python train.py --head_dim=32 --activation="tanh_gelu" --norm="rmsnorm" --positions="rope" --bias="none" --tie_embeddings=true --optimizer="soap_variant" --beta1=0.95 --weight_decay=0.091 --schedule="cos" --batch_tokens=32768 --doc_mask=true --train_tokens=95400000 --dataset="wikipedia_en"
Each number is 128 + 32 x the weight over its row's rms, rounded and kept within 0 to 255. Layers, rows and columns count from 0. Numbers have three digits each. The size before them is the row's rms in percent of the matrix's.

# down: layer 7 MLP down (transposed), 384x96, rms 0.147, rows 378-383, columns 0-95
# up: layer 7 MLP up, 384x96, rms 0.146, rows 379-383, columns 0-95
down378 095:109088086126151156136156131125191157107165119069094104076131147095156130121072114101099106103160116118092089068152083092080130112116143118132139127107146205128147129087147137165140117120187184112118114081075055083145132118180083060189123121165097133145096130104121149135121099122069161153
up379 107:149133097140096134142155073072104158127125180113124170082131153154172123133114190088132100183125130174137168158213120094125126177141069128099129124066109132141095107248111160053129097159112119127115152114158121129153123143118160140134157152104112131194069080119114124109107123118124123114
down379 110:100111105189116162138102147136169154150120111161090178131116173134075134139147085093072134172148131124153141198172120176080166168130201149140128142139128165131155125088135158141085193128123094159119051137057117139165087138139157183116110124098166061142128143134170153080134130085153139131
up380 096:143150090099101125141160169219089057158157161170115150130097150128080083144083143123137094197118142104165100155117104126112134115148100113132204145121136086135109151156111113107165116085053137115161170124111171134145126133143113099198103107174139169134125118124170146151139069152141101209
down380 099:106149116158160148136079156077126100097138112168088159221156132123138093109102086123089110118129173113106211100121144139134101173136128093119103089150120053092131108138198075103107146120103132144081181146086110149131157112094162108130091187095075111148097094080141157138147126105070120161
up381 096:135130150110112134116060138133197095134126166135113138155144150090145077173056210120130139145125159130155107126131143067118167084142114140117119098076092165100093134109139096134124105143138155171140122093143106170151120116156133123151125072108182127081118092151105045188116080112174067198
down381 095:162138126166115134135129186139099139141108127153103071184081061120127130143123169141148118124089149147092140170058163139191122106152124170089123109127128055184102113117072099096068209085128143095158152092140133081176107117079108174123149104132091123141130100159070160086127156117157126142
up382 103:138141121103144152127126137172147124094086187182136116088118181123149087150128153195163119166127155203179103161128125139100151090153144150115116192129095080133077142104128169163187107113142099080121079092132138146115140163149127126093048089133087204102139097190131112155150083156133135113
down382 105:169195165158184147053117127166100063101133061126178176111175183101113128102148105096144162109126153147114118109136147109155128124097116086181128081124173127106140071099105117108115126167150096157155096124117113147195172146179111125169131106098132108126102179148138132185140085151148067098
up383 104:177126076111152116095061113167078097155146148111031122148162099115069037133127144085151118143160102104159148102114161179160078137141092113120156092092107064133141127107177082126136090107132136103124180104142141150121106116127093111126135128192099077162100136104142101128131146150191156108
down383 104:122139100147069096208109164129147148178165120125115122159145136087182128138128085160071146145136160096089133085181085143096105143090087118125196115111147110102195124115098146158112171095095125157103155156136135099076130152077123216062100151142111135142162102120136190163144117104168120119